Weights of a small GPT-style language model, trained from scratch on English Wikipedia.
Size: 15 layers, width 512, 4 heads of 128, MLP 1344 GeGLU, vocabulary 8192, 50.9M parameters.
Training: a variant of Adam for these matrices, 5687 steps.
Each number is 128 + 24 x the weight over its row's rms, rounded and kept within 0 to 255. Layers, rows and columns count from 0. The size above them is the row's rms in percent of the matrix's.

# layer 9 attention value, 512x512, rms 0.0246, rows 268-367, columns 192-223
size [103 102 103 107 105 103 100  98 105 101 103 108 106  98 102 102 108  98 111  97 105 101 104 106  99 101 106 104 106 105 109 103  99 110 101 104 103  98  98 103 110 103  98 105 105 109 106 106 102 106 100 105 101 104 105 109 108 103 102 106 107 107 112  99 114 104 114 106 107 107 105 105 107 102 105 104 107 105 108 110 103 111 108 107 101  96 107 109 104 107 108 108 104 106 106 106 100 105 113 107]
[[129 138  88 115 130 147 135  98 116 128 142 137  87 115 155 152 124 114 144 142 144 107 129 112 124 112 136 115 107 132 157  99]
 [140 148 138 170 141 156 139 134 125  96  95 103 127 139 155 127 157 152 107  96 116 122 125 114 129 103 155  83 149 155 154 123]
 [156 162 141 119 138 129 133 115 117  99 108 146 107 170 127 121 119 120 116 118 144 138 132 113  97  81 104 134 125 116 116 117]
 [130 116  63 123 122 131 119 152 179 149 167 146 116  69 128 125  62 115 128 134 109 148 136 127 148 133  92 119 140 168 103 108]
 [ 93 122 125 129 110 142 163 110 161 126 110 103 145 150 133 171 122 150 150 161 109 144 120 169 134 105 176 114 132 153 126 137]
 [122 126 164 134 105  85 110 129 113 157 141 129  99 129 124  94 115 139 132 131 135 143 156 148 117  91 100 120 133 140 159 141]
 [133 118 137 129 105 143 138 104 151 157 171 121  98  93 138 125 130 151 107 117 130 103 119 174 132 120 112 110 159 110 134 100]
 [158  77 121 117 139 102  90 128 158 178 135 108 155 124 142  92 110 110 108 116 140 141 161  97 156 126 182 100 123 123  95 142]
 [113 139 106 154 138 166 111  98 123 127  69 101 162 122 130 145 121 119 138 185 121  83 145 112 117 105 121  85 135 102  93 139]
 [121 107 104 128 105 126 137 127 165 118  80 114 136 146  78 111 122 129 160 143 128 122 127 130  98 144 159 105 132 172 120 118]
 [153 132 129 140 180 129 130 160 125 103 116 129 159 138 108 137 105 125  95 158 130 140 157 138 121 119  86 161 117 117 127  89]
 [113  79  90 143 137 142 122  86 124 139 137 126 135 148 124 111  68 114 140 147 133 123 129 122 161 145 180 134 122 157 103 148]
 [163 138  95 118 150 173 139  90 132 168 141 101  93 136 130 109  78 126 158 163 108 101 123 102  97 113 122 141 132 135 160  92]
 [115 128 124 119 121 131 155 123 139 134 108 153 111 146 122 105 125 114 132 145 157  91 119 130 142 164 118 139 127 115 116  84]
 [144 151 124 131 190 128 121  90 140 126 131 101 109  74 147 133  97 173 156 156 135 120 151 118  66 130 149 107 106 145 138 123]
 [131 134 154 131  98  99 115 119 163 149 122 157 163 105  82 122 173 106 128 106  89 177 141 118  91 160 129 150 119  70 133  98]
 [126 150 139 113 152 157 109 129 114 136 125 129 140 140  99 161 129 149 128  85 140 144  84 133  92 117 114 130 130  93 174 115]
 [118  81 145 113 164 139 141 138 130 165 157 115 140 148 124 139  97 117 142 172 126 129 164  92 131 125  99 176 125 119 120  86]
 [109  82 147 114 134 113 149 106 139 146 111 106 116 132 122 160 126 120 142 149 138 142 115 106 105 137 148 159 123 130 109 139]
 [144 137 133 109  96 125 115  92 130 133 137 113 123 110  86 166 110 152 122 148 150 134  66 132 133 145  64 164 105 115 109  90]
 [129 146 150 126 116 120 151 138 123 129 177 119  70 174 167 119 117 105 135  87 145 125 142 100 144 118 130 135 121 139 141  88]
 [107 158 112 137 109 126 126 152 155 107 147 127 135 151 145  86  85 124 102  99  99 107 138 139 130 138 151 161  98 115 155 133]
 [120 129 154 137 114 112 112 127 121 168 143  94 143 113 149 143 148 137 120 186 143 116 134 130 144 157 120 116 132 130 190 144]
 [132 164 116  86  92 102 153 134 142 119 112 127 110 113 125  93 106 108 128 136 122 125 193 149 154 145 100 116 135 112 121 149]
 [184 108 139 171 105 124 131 134 130 124 137 112 146 110 134 157 179 108 125 110 145 131 133 135 107 136  65 167 122 119 107 137]
 [ 94 150 159 139 132 130 115 127 160 161  97 127 154 122  88 127 141 133 199 131 163 124 145 143 133 133 120  83 118 139 142 117]
 [140 137 111 121 115 135 146 123 128 142 161 140 152 119 126 139 113 170 144  95 148 131 122 104 129 127 107 162 132 175 113 174]
 [122 129 136 126 180 124 134  95  90 126  81 121  99 146 132 110 118  91 107 133 110  95 151 144 143 142 141 139 147 122 142 119]
 [120 107 161  94 113  72 135  82 129 141  95 127 175 148 131 150  99 108 113 119 103 158 137 108 173  96 119 108 140 130 122 117]
 [116 122 113 152 118 154 143  86 125 138 100  96 128 128 148 124 120 132 129 128 154 100 137  98  83 121 135  98 138 125 120 107]
 [117 131 132 156 142 153 167 115 102 126  95 142 109 134 144 119 110 113 114 139 146 152 116  95 143 113 125 116 133  84 155 116]
 [127 127 163 134 131 120 145 114 102 125  93 140 124 134 110 127 109  98 121 106 147 143 134  73 106 126 122 137 132  86 157 119]
 [128 143 100 144 138 132 149 123 145 135 140 113  89 118 138 114 171 122  92 126 132 111 144 172 131 174 122 130 113 142  96 129]
 [158 118 112 139 149 108 155 122  92 112  93 122 138 126 117 129 117  92  93 149 128 127 138 152 156 152  52 138 148 117 100 120]
 [177 101 146 122 168 121 111 118 127  97 183 126 116 152 102 134 126 163 148 129 117 139 147 106  66  93 136 120 143 112 134 139]
 [178  86 174  85 109  99 122 152 122 134 143 124 128 104 140 148 100 130 134 130 153  97 134 133 126 121  94 116  91 108 133 139]
 [129 153 156 110 112 125 159 133 148  98 148  96 121 130 100 138 175  91 172 130 162 153 119 132 132 155 154 153 102 123 125 141]
 [142 131 128 106 149 127 129 104 124 131 173 127 142 124 139  96 108 153 109 135 116  94  71 118  89 128 121 145 136 149 116 108]
 [138 111 139 106 125  86 144 118 146  90 141 140 115 127 138 152 153  93  99 185 118 167 130 115 160 123 108 135 115  87 106 143]
 [ 90 124 128 135 148 113 134 108 123 116 106 112 166 159 107 131 130 113 126 128 143 106 132 191 110 152 116 120 125 142 132  95]
 [118 119 136 144 162 159 106 108 108  96 158 129 144 120  86 132 135 144 115 130 110  75  84 125 107 141 150 120 146 130 128 141]
 [117 136 151 124 131 104 151 156 110 157 160 138 111 134 137 136  98 125 158 121 130 129 182 101 149 146 126 124 133 122 126  91]
 [146  70 123 125 187 179 133 151 154 164  97 102 147  89 119 133 118 106 166 110 117 115 117 123  94 112 129  94 144  90 125 101]
 [ 91 168 128 102 117 136 132  98 128 117 152 131 138 111 126 131 144 136 129 124 143 106 147 156 146 132 149 134 134 117 152 115]
 [162  51 136 136 111 106 137 135 159 160 126 139 125 146 102 152 137 114 153 142  96 163 172 130 110 134 131 154 124 158 125  94]
 [138 149 110 157 132 150 145 121 146 115  90 106 120 140 130 167  89  90 120 131 104 152 147 116 128 119 148 121 126  95 154 144]
 [111 168 131 117 113 165 123 162 141 109 120 118  92 101 132 132 151 133 143 120 147 106  95 151 174 125 101 119 123  84 101 105]
 [113 103 142 130 150 155 159 134 128  61 113  94 147 179 148 135 142 125 114  93 147 160 128 129  90 133 114 196 146 157 163 141]
 [139 115 159 138 131 108 145 125 105 146 119 137 147 104 132 127 122  77 192 129 145 129 118 135  90 132 130 175 145 142 117 148]
 [129 124 131 102 123 132 160 113 119 130 105 120  90 188 103 146 175 149 149  97 133 132 103 151  83 155 144 156 167 145 126 110]
 [ 99 125 130  84 117  96 109 117 119 108 130 109 121 187 103 131 144 130 157 105 130 138 195 126 148 155 131 102 161 164 131  67]
 [159 125 112 153 136 128  56 122 137 110 122 124 107 137 139 118 123 119  84 124 112 125  62 129 159 117 100 115 137 110 160 106]
 [113 140  98 107 124 115 125 150 131 117 126 129 112 120 105 129 123 103 118 144 173 121 148 119 104 168 149 111  94 133 128 115]
 [130 175 135 100 114 179 119 162  89 126 161 134 102 136 133 160 160 141 138 121 132 150 142 114 103 127 133 142 156 151 119 149]
 [115 125 126 131 107 144 105 129 147 156 120 136 172 122 131 161 107 159  93 121 148  81 133 132 138 149 122  89  97 170 106 119]
 [133 108 122 113 156 152 164 131  91 146 150 109 137 119 147 148  88 127 118 118 157 114  94 145 143 152  82  99 133 129 139 145]
 [ 97 133 153  98 117 114 168  52 149 121  95  88 107  73 131 108 113 115 167 157 109 103 160 159 117 155 152 126 135 173 122  96]
 [136 155 113 122 160 134 142 147 140 100  74 114 133 166  99 133 128 140 111 122 123  85 154  87  86 132 156 128 129 102 146 135]
 [105 113 128 100  89 153 166 138 134 157 151 161  87 121 126 111 121 140 126 128 123 153 121 147 148 144 126 135 137  79 111 119]
 [151 118 155 127 149 112 127 158 108 135 126 135 108  92 124 105 120 160 141  89 143 121 131 118 127 181  90 127 125 100 127 117]
 [162 130 137  84 175 179 125 139 160 186 119  98 112  67 146 110 121 162 211 140 127 114 136 165  60 135 138 150 107 128 141 119]
 [137 122 156 138 126 146 144 121 138 160 155 129 109  87 140  96 139 114 159 142 126 142 126 128  90 137  97 163 127 107 112 140]
 [169 133 121 109 109 138 105 120 172 117 111 118  97 129 178 116 114 186 126 144 141 140 150 118 193 116 105 108 146 124 138 144]
 [108 133 158 162 135  79 136  97 150 165 130 107 115  99  96 167 136 146 166 151 124 143 151 115 125 124 126 158 110 123 112 105]
 [ 76  88 164 149 108 149 130 148 143 155 122 118 148 147 115 122 146  82 119  89 142 136  95 130  96 143 144 124 116 120 120 120]
 [124 165 142 145 136  93 159 124 122 167  98 134 106 108 131  93 134 117 112 135 134 111 168 149 129 132  93 152 141 119 148 131]
 [157  97 104 123 100 101 119 190 146 144 136 143 120 127 108 104 122 154 178 108 118 129  97  78 117 111 141 128 120 150  74 121]
 [106 142 156 102 146 110 127 133 118  84  98 120 123 129 144  85 159 124 155 159 112 128 155 123 113 129 132 143 121 140 107 158]
 [136 117 126 157 119 130 133 184 128 117 149 130  78 167 130 142 106 114 112  88 128 139 111 157 150 161 155  99 113  90 124 161]
 [131 107 155 107 108 129 108 135 107 135 127 132 110 114 139  98 127 168  76 131 163 133 135 112 151 153 107  90 152 116 153 150]
 [156 115 113 130 130 136 174 140 126 131 165 130 134 121  90 145 123 171 122 117 132 148 134 151 171 142 118 207 140 140 137 157]
 [122 138 159 116 126 162 132 107  98 133 126 120 153 145 103  99 129 148 169 152 145 147 167 106 136 104 162 111 117 140 116 144]
 [120 149 105 148 176 133 160 129 104 130 124 101 159 114 126 105 169  89 163 108 117 118  99 118 105 133 143 109 150 170 130 133]
 [173 107 138 124 123  81 178 141 112 132 154 111 112 116 140 106 122 103 112 121 105 132 190 104 106  97  87 144 145 141 135 135]
 [129 142 174 106 165 126 136 163 157 160  92 132 156 132 140 138  98 141 109 143 138 113 136 110  84 123  87  96 132 117  98 156]
 [ 78 153 135 166 122 155 136 138 105 145 106 138 130 158 128 144  93 126 148 116 139 166 149 114 131 119 108 152 150 126 141 132]
 [159 101 101 129 125 105 119 116 144 118 143 129  73 116 139 167  98 125 107 100 158 148 153 118 135 156  93 171 137 112 126  86]
 [135 144 113 127 128  83 172 154 142 127 107 137  96 113 172 106 178 128 108 117 151 150 166 159 127 130 142 161 119  89 117 154]
 [147 144 139  80 158 115 107 148 163 133 137 115 133 108 124 150 128 117 144 106 128  85 128 143 117 133 109 117 152 126 153 112]
 [114 125 113  93 129  64 167  81 110 100 133 154 136 110 118 114  93  82 131 156 107 136 210  93 134 125  98 151 139 142 103 120]
 [140 135 165 107 147 168 138 158 124 141 148 156 126 124 121 132 153 105 136 132 136  90 109  99  92 151 128 129 114 133 170  93]
 [154 141 126 118 174 112 126 112 130 118 133 128 122  98 131 121 124 136  88 106 125 103  71 169  92 134 116 161 128 132 133 107]
 [109 139 124 156 202 131 137 112 143 163 100  96 153 147 137 194 113 166 112 153 105 154  93 102 101 129 121 148 143 110 134 191]
 [119 138  88 141 148 120 127 120 156 101 104 135 124 155 125 135 168 125 125 132 113 103 142 139 135 122 152 101 117 140 111 125]
 [ 97 133 122 111 161  95 136 127 114 160 111 126 121 155 126  95 109 168 128 150 130 117 205 117 104  86 134 106 126 118 184 184]
 [125 114 131 151 141 123 155 132 104 123 132 110 144  88 107 131 141  92 110 115 114 136 135 104  69  99  74 128 167 120 137 137]
 [146 142 119 114 136 141 124 134 119 136 132 126 117 159 178 142 149 142 122  91 131 132 103 125 167 183 155 153 139 120 116 135]
 [109 125 126 115 108 133 138 164 116 144 128  87 111 154 128 140 174 120 102 109 122 127 110 136 161 143 156 134 120 159  89 129]
 [ 96 105 115 100 125 124  90 109 148 127  78 184 148 130  62 127 136 106 130 140 124 131 153 146 124 120 141  82 102 141 112 106]
 [ 78 166 143 109 141  98 150 142 135 111 100 122 153 169 140 131 152 110 131 153 107 145 105 119 114 121 116 125 147 152  85 148]
 [121 122 150 121 135 127 140 101 124 135 111 138 105 147 110 152  95  87 108 132 133 154 120 142 185 129 115 138 105 103 134 136]
 [107  62  91 126 124 132 137 160 165 123 147 149 115 100  93 150 163 101 127 135 127  89 158 147 136 110 147 110 137 114  77 113]
 [137 147 159 143  93 168 158 139 132 116 120 137 108 151 126 103 117 114 137 111 117 110 145 124 116 161 125 127 119 131  97 137]
 [ 94 119 100 142 134 154 146 118 119 117  51  86 105 156 180  77  99 125 123 141 100  99 158 120  95 147 125 128 146 157 158 121]
 [157 184  83 130 161 146 132 146 130 117  94 122  70  92 140 105  91 102 138 149 130 140 181 143 137 111 162  98 112 136  95 153]
 [ 83 101 175 101 122  78 130 136 107 141 142 156  94 101 149 105  94 180 117 117 146 136 111 111 156 155 129 151 119 135 151 158]
 [130  73 102 163 136  92 127 146  83 147 180 178 114 138 141 140 154 114 150  94 136 136 144 141 161 120 163 156 162 138 146 130]
 [127 102 145 121 119 146 102 126  85 123 146 150 120 106 116 123 110  92 141 123 134 144 125 124 133 152 134  88 113 141 185 146]
 [120 134 123 110 161 116 133 140 119 126 128 135 204 155 160 100 163 186 115 157  97 141 131 123 121 125 130 113 155 103  76 158]
 [128 135 146 136 127 150  69 162 147 167 142 118 160 125 141 111  93 148 102 153 153 105 136 104 143 140  98 120 115 126 132 124]]
# layer 9 attention output (transposed), 512x512, rms 0.0306, rows 268-367, columns 192-223
size [107 105 104 111 102 103 100 104 107  98 105 105 106  95 105 103 109 102 107  86 100  96 107 101  95  97 106 110 107 108 113 100  97 103 103 104 104 104  94 105 111 100 100 109  93 111 107 107  99 103  94 110 101  99 107 115 111 101 103 100 108 112 111 102 110 105 115 110 109 104 104 106 111 108 108 107 109 106 113 115 101 112 108 112 105  99 109 106 106 106 107 110 106 106 112 107 105 102 117 111]
[[100  85 136 101 152 118 153  66 131 124 101 149  76 130 126 119 102 121 146 118 163 149 163 120 134 181 117 146 127 143 130 148]
 [125 100 113 167 170 114 129 144 132 117 111 122 123 120 142 171 125  81 138 138 108 163  88 110 117 105 133 152 124  86 131 100]
 [144  92 107 129 103 127 144 118 155 134 137  95 138 113 132 158  98 122 146 161  97 149 132  89 129 104  88 116 143 102 138 121]
 [137 117 110 115 151 158 150  94 158 129 137 192 142 120 130 153 103 133  93 131 111 132 159 172 143 177 113 127 134 135 118 121]
 [113  98 125 133 157 134  90 144 117 130 113 112 106 121 121 154 122 119 130 142 161 166 117 162 152 107 154 113 111  77  73 158]
 [ 97  97 136 107 152 113 110  95 118 108 121 118 153 136 173 157 135 138 134  72 179 122  85 142 103 171  82 118 124 133 153 114]
 [ 95 112 127 152 150 130 181  88 128 114 163 128  71 129 157  96 106 152 137 126 123 116  82 177 108 112 117 118 118  82 125 113]
 [167  92 122 119 140 172  81 164 119 181 123 125 156 124 138  88 141 105 110  74 162 107 104 144 115 107 180 103 173 149 142 172]
 [ 78 121 122 145  90 160 103 127 107 115  92 116 152 175 100 157  79 121 164 142 121 106 139 117 126 111 123 127 130 121 109 129]
 [135 136 111  75 160 120 168 119 213 106 108 111 103 110 110 127 111 157 117 149  88 155 110  96 143 114 101 149 137 113 151 119]
 [168 117  92 135 144 135 125 202 109 130 153 105 181 113  96 156 148 121 121  99 136 161 114 128 128 111 109 106 137 112 146 125]
 [147 110 127 126 115 151 150 119 137 169 147 121 103 172  85 171 128 129 159 123 137 135  92 151 156  88 135 113 131 104 164 169]
 [ 77  86 123 104 140 112 145 133  97 131 109 108  87 133 138 122 125 139 135 120 109 154 116 167  91 107  84 133  64 105 181 120]
 [154 151  93 126 107 113 160 116 156 122 175  94 165 149 118  89 136 144  99 124 113 123 128 119  90  80 128 126 119 158 134 121]
 [ 70  93 168 115 147  75 127 127 137 107 131 108  89  98 122 176 141 123 116 116 158 176 127 153 113 162  87 142 129  93 148 125]
 [165 137 120 128 181  95 130 102 164 143 103 128 115 113  82 133 186 121 151 108 154 141  94 159 123 132  90 144  85 131 133 121]
 [ 95 130 153 138 135 158 154 132 111 128  87 135 126 151 135 116 120 139 142 158 128 160  85 118 138 178 114 121 128  97 112 138]
 [ 87 131 152 146 125 113 126 141 110 134  92 111 139 118 117 126 132 135 121 142 116 151 132 140 130  99 137 130 107 167 139 107]
 [ 91 119 174 123 120 147  98 120 105 116  75 126 146 153  94 178 140 132 142 147 194 139 114 157 121 151 111 127 128 144 107 120]
 [102 103 119 133 107 146  96 108  77  98 128 107  82 162 113 100 114 120 128 156 141 149 117 155 125 168  98 181 125 113 102 119]
 [154 160  98 115  91 106 120 153 162 144 110 143  82 132 111  94 116 124 117 113 142 122 115 126  83  94 124 145 150 155 155 103]
 [ 95 165 123  91 160  84 121 122 178 145 176 110 105 140 111 120 111 139 106 112 112 145 104 125 113 107 122 164 107 145 182 154]
 [152 164 144 115 157 114 121 126 133 123 111 109 149 108 158 136 163 116  98 126 136 116 139 121  89 139 141 132 105 131 166 147]
 [110 131 150 122 178  86 110 140 163 117 117 101 116  72 123 110  78 155 130 158  70 116 143 170 116 162  99  96 117 131 148 113]
 [108  85 131 129 105 133 137  99  92 143  99 112 156 119 135 168 127 132 139  80 208 114 106 158 157 119 113 109 145 137 119 117]
 [140  84 126 121 151 112  96 116 101 120 111 148 153 115  97 139  81 115 111 119 154 175 174 123 147 140 158  99 128 100 151 125]
 [141 137 107 114 134 160 112 152 108  90 128 132 130 140 106 125 135 112 134 109 125 130 119 164 160 174 154 112 156 163 127 176]
 [ 59 115 164 109 121 101 149 201 106 112 166  94 124 174 162 123 166 125 108  83 134 109 146 127 111 137 108  69 109 116 144 136]
 [120  72 133  99 164  85 107 153 129  82 108 119 140  96 106 102 130  91 130 117  78 155 131 105 160 116 134 136 187 120 121  86]
 [111 161 153 138 136 104 122 145 145 116 175 116 114 171 125 130 147 121 114 116 118 146 151 100  82 147 127 107 140 132 104 147]
 [116 133 128 146 144 163 192 139 161 103 111 166  87 159 150 132 143  93  78  95 157 109  99 132 138 160 114 142 120 156 184 110]
 [132 138  95 108  99 112 101 162 153 155 115 160 134 134  96 167 123  91 166 120 118 143 113  86 108 137 100  95 112 107 138 104]
 [119 100 122 191 139  82  99 134  85 204 158 143 124 148 162 112 116 140 136 104 149 156 109 146 113 164 127 128  67 139  86 103]
 [ 96 120  95 135 120 166 107 131  71 120 122 143 123 114 147 164 134 113 107 140  98 162 164 165 156 150 107 142 106 127 112 149]
 [109 118 123 119 144 118 143 112 117 107 118 136 127 147 126 167 121 124 125 128 173 100 135 112 175 103 134 166 148 182 121 125]
 [119 120 145 159 106 143 184 122 133 120 162 103 141  97  98 122 149 138 128 159 107 131 135 141 146 140 141 125 129 164 144 155]
 [138 172 180 134 107 110 144  99 147  97 181 122 143 177 110 154 146 119 162 154 168 161 137 146 119 146 141 127  81  95 144 156]
 [123 127 136  90 127 106 126 124 146 159 109 116 124 111 160 143 108 131 118 128  98 138 109 103 153 100  79  89 143 124 112 109]
 [145 165 120 133 109 101 129 122 191 124 127 107 118 131 143 117 180 111 118 182 169 108 136 131 126  96 116 109 108 135 130 122]
 [100 124 127 144  96 140 111 150 119 142 136 108 151 123  86 136 152 137 133 125 175 167 116 121 109  79  90 185 115 109 142 101]
 [115 129 106 147 123 109 156 100  96 136 128  87 185 138 100 136 130 148 144 117  87 135 151 112 142 144 142 124 129 122 143 114]
 [ 95 140 144 120  99 110 150 122 145 110 120 104 136 134 134 132 116 147 132  97 106 103 122 140 101 106 147 102 130 122 143 109]
 [152 109 138 102 153 111  97 107 142 157 119 165 134 109 150 133  95 147  91  73 156 133 118 129 142 140 150 125 145 112  97 100]
 [117  95 181  82 116 134 105  99 157 107 138 160 137 108 140 133 152 139 160 133 127 118 111  95  92 146 166 143 151 119 128 138]
 [121 166  98  69  99 143 155 109 165 135 117 113 138 139  89 130 132 156 137 140 114 164 115  94 139 113 161 124 122 157  92 153]
 [119 145 127 131 109  91 106 132 128 108 121 143 121 148 130 137 111 117 125 120 168 119 143 127 154 100 139 107 102 141  96 107]
 [159 104  96 134 113 122  94 134 143 138 121 152 184  90 152 140 121 134 151 129 102 114 100 119 123 129  98 134  93  78 115 142]
 [124  99  94 111  92  95 104 122 101 138 110 117 152 102 143 150  90  93 134 105 136 189 132 134 112 159 103 146 132 130 122 107]
 [125 150 135 111  86 168 108 112 108 142  87 134 177 115 128 118 113 129 152 129 163 149 121 134  93 116 115 144 124 111 122 162]
 [104 137 122 128 123 133  87 133 118 130 107 130 124 161 173 138 145 112 160 113 119 133  72 131 142 118 110 167 137 104 105  96]
 [127 129 133 122 120  96 104 125  88 146 122 136 144 138 127 129  98 105 157 119 141 177 150 146 111 131  99 143 100 126 124 118]
 [ 99  94 131 177 144  86 114 136 121 170 158 151 120 187 146 116 129 131  90 140 148 128 120 127 186 100 107 166 129  74 123 172]
 [131 113 131 145 151 134  85 115 147 120 103 134 126 119 119 102 144 123 145 135 127 162 133 124  94 120 101 129 117 164 125  71]
 [105 142 125 136  66 168 130 159 116 130 101 146 139 136 105 133 150 127 128  83 146  94 132 100 145 139 121 116 129 118  81 122]
 [119  82  83 153 106 136 157 156 124 151 123 136 127 153 148  86 109 100  94 117 131 150 132 130 140 133 139 111  85 192  87 137]
 [135 105 124 126  95 100 129 130  81 159 162 131 116 113 157  92 130 104 168  94 148 105 129 127 143 148 148  71 133 139 130 181]
 [ 86 118 169  98 106 120  97 104 140 119 152 116  60  76 149 120  72 139 138 206  94 121 112 107 144 116 100 132 130 176 132 114]
 [ 88 166 120  91 139  77 111 151 124 122 144  81 121 133 169 160 105 151 143 148 149 106 120  99 102  98 129 140 118 118  99  94]
 [140 150 104  90 139 113 119 127 130 126 115 105  84 108 177 119 118 124 139  85 103 134  81 129 120 115 126 107 107 128 115 139]
 [151 144 122 150 136 139 108  91 109 139 139 138 115  69 154  85 125 152 161 106  96  97 154 136  84 184 126 104 116 118 117 137]
 [138  87 112  89 118 117 128 135 114 137 147 104 117  71 189 135 155 113 142  99 138  91  87 147 106 103 132  86 105 123 157 134]
 [109 120 123 110 110 131 135 134 146 136 161 110 132 117 125 123 110  98 156 124 164 104 140 112 115 104  98 162 143 113 120 118]
 [141 110 123 119 128 152 157 152 157 108 151 131  83 107 123  91 169 125 146  89 122  87 193 151 135 123  78 152 170 124 139 128]
 [ 97  81 122 102 144  61 165 144 120 138 136 140 111  99 104 107 154 111 138 109 152 112 137 155 131 119 125  76 136 158 135 172]
 [118 139 122 159 100 127 111 147  74 147 121 130 137 110 152 106  92 109 164 136  66 145 119 125 144 132 137 134 136 149 119  87]
 [137 145 109 141 146  65 152 158 132 121  89 152 110  48 110  89 142 104 118  90 143 115 165 131 124 148  69 126 158 167 121  76]
 [174 126 101 117 118 164 136 134 120 111 113  87 137 129 116  87 135 120 123 130 111 131 137  97 139 129 146 115 175 170 115 218]
 [111 175 134 146 129 110  87 115 115 121 173 127 127 116 135 149 119 144 140 133 120  92 144  95 130 122 133  99 107 116 148 139]
 [118 135 116 148 116 100 117  85 131 158 152 145 116 165 148 160  96 136 157  85 100 122 130 163 137 115 157 104 149 109 114 127]
 [157 127 138 127 130 116 125 126 101 159 138 107 100  94 153  94 116 137 108 120 139 120 143  99 143 129 134 111 202 137 140 155]
 [136  76 113 146 123 129 156 124  59 139 121 141 109  95 134  98 112  97 122 114 154 122 112 185 166 169 113 155  80 165 147 152]
 [152 130 113 120 147 174 110 158  97 107 156 118 153 145 112 140 144  95 148 114  88 115  90 153 150 103 122 118 120 131 163 162]
 [132 103 140 104 120 158 149 129 119 145 157 143 125 118 105 134 162 123 130  94 120 125  97  96 149  99 135 130 158 177 116 139]
 [107 125  98 133 176 155 163  96 125 137 149 125 134 119  86 132  85 123 129 119 140 134 128 128  92 129  71 126 107  81 122 166]
 [144 137 165 116 138 161  92 170 157 109 105 138  95 154 116  81 127 100 120 153 158 103 147 123 138 101 134  97 114 138 135 126]
 [142 139 128 135  93 145 132 183 133 164 112 119 127 128 180 134  94 128 134 132 146 129 122  72 163 141 120  93 126 155 165 140]
 [ 65 121 119 133 144  94 129  97 115 138 169 167 101 138 132 125 112 123 117 114 173 131 129 187 107 158 124 143  92 122  40 114]
 [138 113 125 156 109  95 117 158 106 103 135 119  89 142 126 109 134 116 107  88 176  91 145 124 110 131  99 145 141 112  86 131]
 [114 136 145 126 124 188 105 151 134  97  87 129 146 130 120 111 128 151 119 159 106 146 105  91 134 125 136 130 123  81 150 143]
 [125 141  68  98 127 109 119 110 126 113 140 137  97 132  98 152 127 117 176 108  96 114 167 123 111 103 100 104  88 151 141 112]
 [123 171 151  96 137 118 123 124 110 124 161 135 135 106 130 113 173 128 141 135 118 108 140  89 115  84 169 100 165 140 130 133]
 [139  71 150 113 158 131 150 114 127 138 153 145 129 113 144 106 147 122 113 140 182 170  77 141  97 147 111 132 104 110 153 135]
 [129 171 171 132  98 165 126 129 102 145  87 114 117 109 123 150 179 128 154 115 130 104 106 150 130 148 135 103 123 158 129 187]
 [144 106 139 152 142 141 188 117 155 139 133 125 150 184 112 107 122  93 112 162 160 134 145 131 138 136 159  99 109 120 138 114]
 [126 115 146  97 168 133 136 139  91 111  89 117 137  45 121 136 106 133 102 139 117 108 116 115 145 106 131 116 147 123 165 146]
 [154 133  74 108 141 153 152 122 128 101 112 150 161 119 162 116 152  98 150 124 136 125  86 117 124 118 101 151 162 158 123 142]
 [170 164 121 145 122 114 129 146 132 166 125 120 129 147 151 140 138 138 170 105 125 129 100 117 157 165 164 158 155 145 112 173]
 [132 104  94 158 105 161 140 128 129 148 123 125 152  90  95 140 102 106 130 133 170 128 126 101 124 148 152 140 129 171 104 128]
 [165 121 128 119 130 154 129 115 135 135  80 135 146 198 118 149 138 105 166 156 160 152 129  82 119 103 114 102 130 161 146 113]
 [126 128  95  90 150 143 155 102 101  81  94 108 134 129 118 165 107  99 142 170  91 160 121 132 108 117 147 185 118 104 101 131]
 [127 145 109 119 132 167 152 169  95 153 105 163 110 136 121  86 124 112 143 103 115 134 122 160 142 149 105  98 100 137 156 131]
 [139 141  98 185 149 114 172 146 170 100 128  96 146 113  96 107 124 157 167 170 146 109 165 121 108 118 145 143 142 137  60 111]
 [130 161 137 153 142 139 101 126 150 136 156 119 109 118 135 149 106  82  97  91  70 119 153 101 103 147 145  87  89 105 113  95]
 [137 153 155  96 142 103 116 138 125 150 130  79 116 139 187 134 104 104 100 133  95 160  89 109 100  98  89 147 149 138 182 148]
 [141 106 141  52 126 124 117 156 123 101 147 125  68 110 108 150 127 128 141  81 143  80 160 157 131 130  92 156 156 136 159 163]
 [107 109  94 145 154 141 111 134 114 118 106 151 101 100 142 114  93 138 136 148 155 117 155 136  98 148 120 120 124 124 118 136]
 [ 96  93 101 152 123 115 124 155 117 128 126 163 130 164  97 160 143 135 137 121 143 145 125 140 136 129 124 156 108 116 164 157]
 [162 146 128  85 116 145 170 109 118 175 116 140 162 136 146 131 123 168 170  98 161 133  84 130 100 153 133 118 140  94 147 195]
 [134 103 134 119 161 115 156 126 127 107 119 130 182 141 151 104 121 117  97 152  50 155 165 112 115  91 121 130 124 112  84 166]
 [ 80 133 108 131 150 136  95 166 125 117 128 102 126 151 132  65 125 156 116 110  87 122 159  96 107 119 133 158 131 172 116 131]]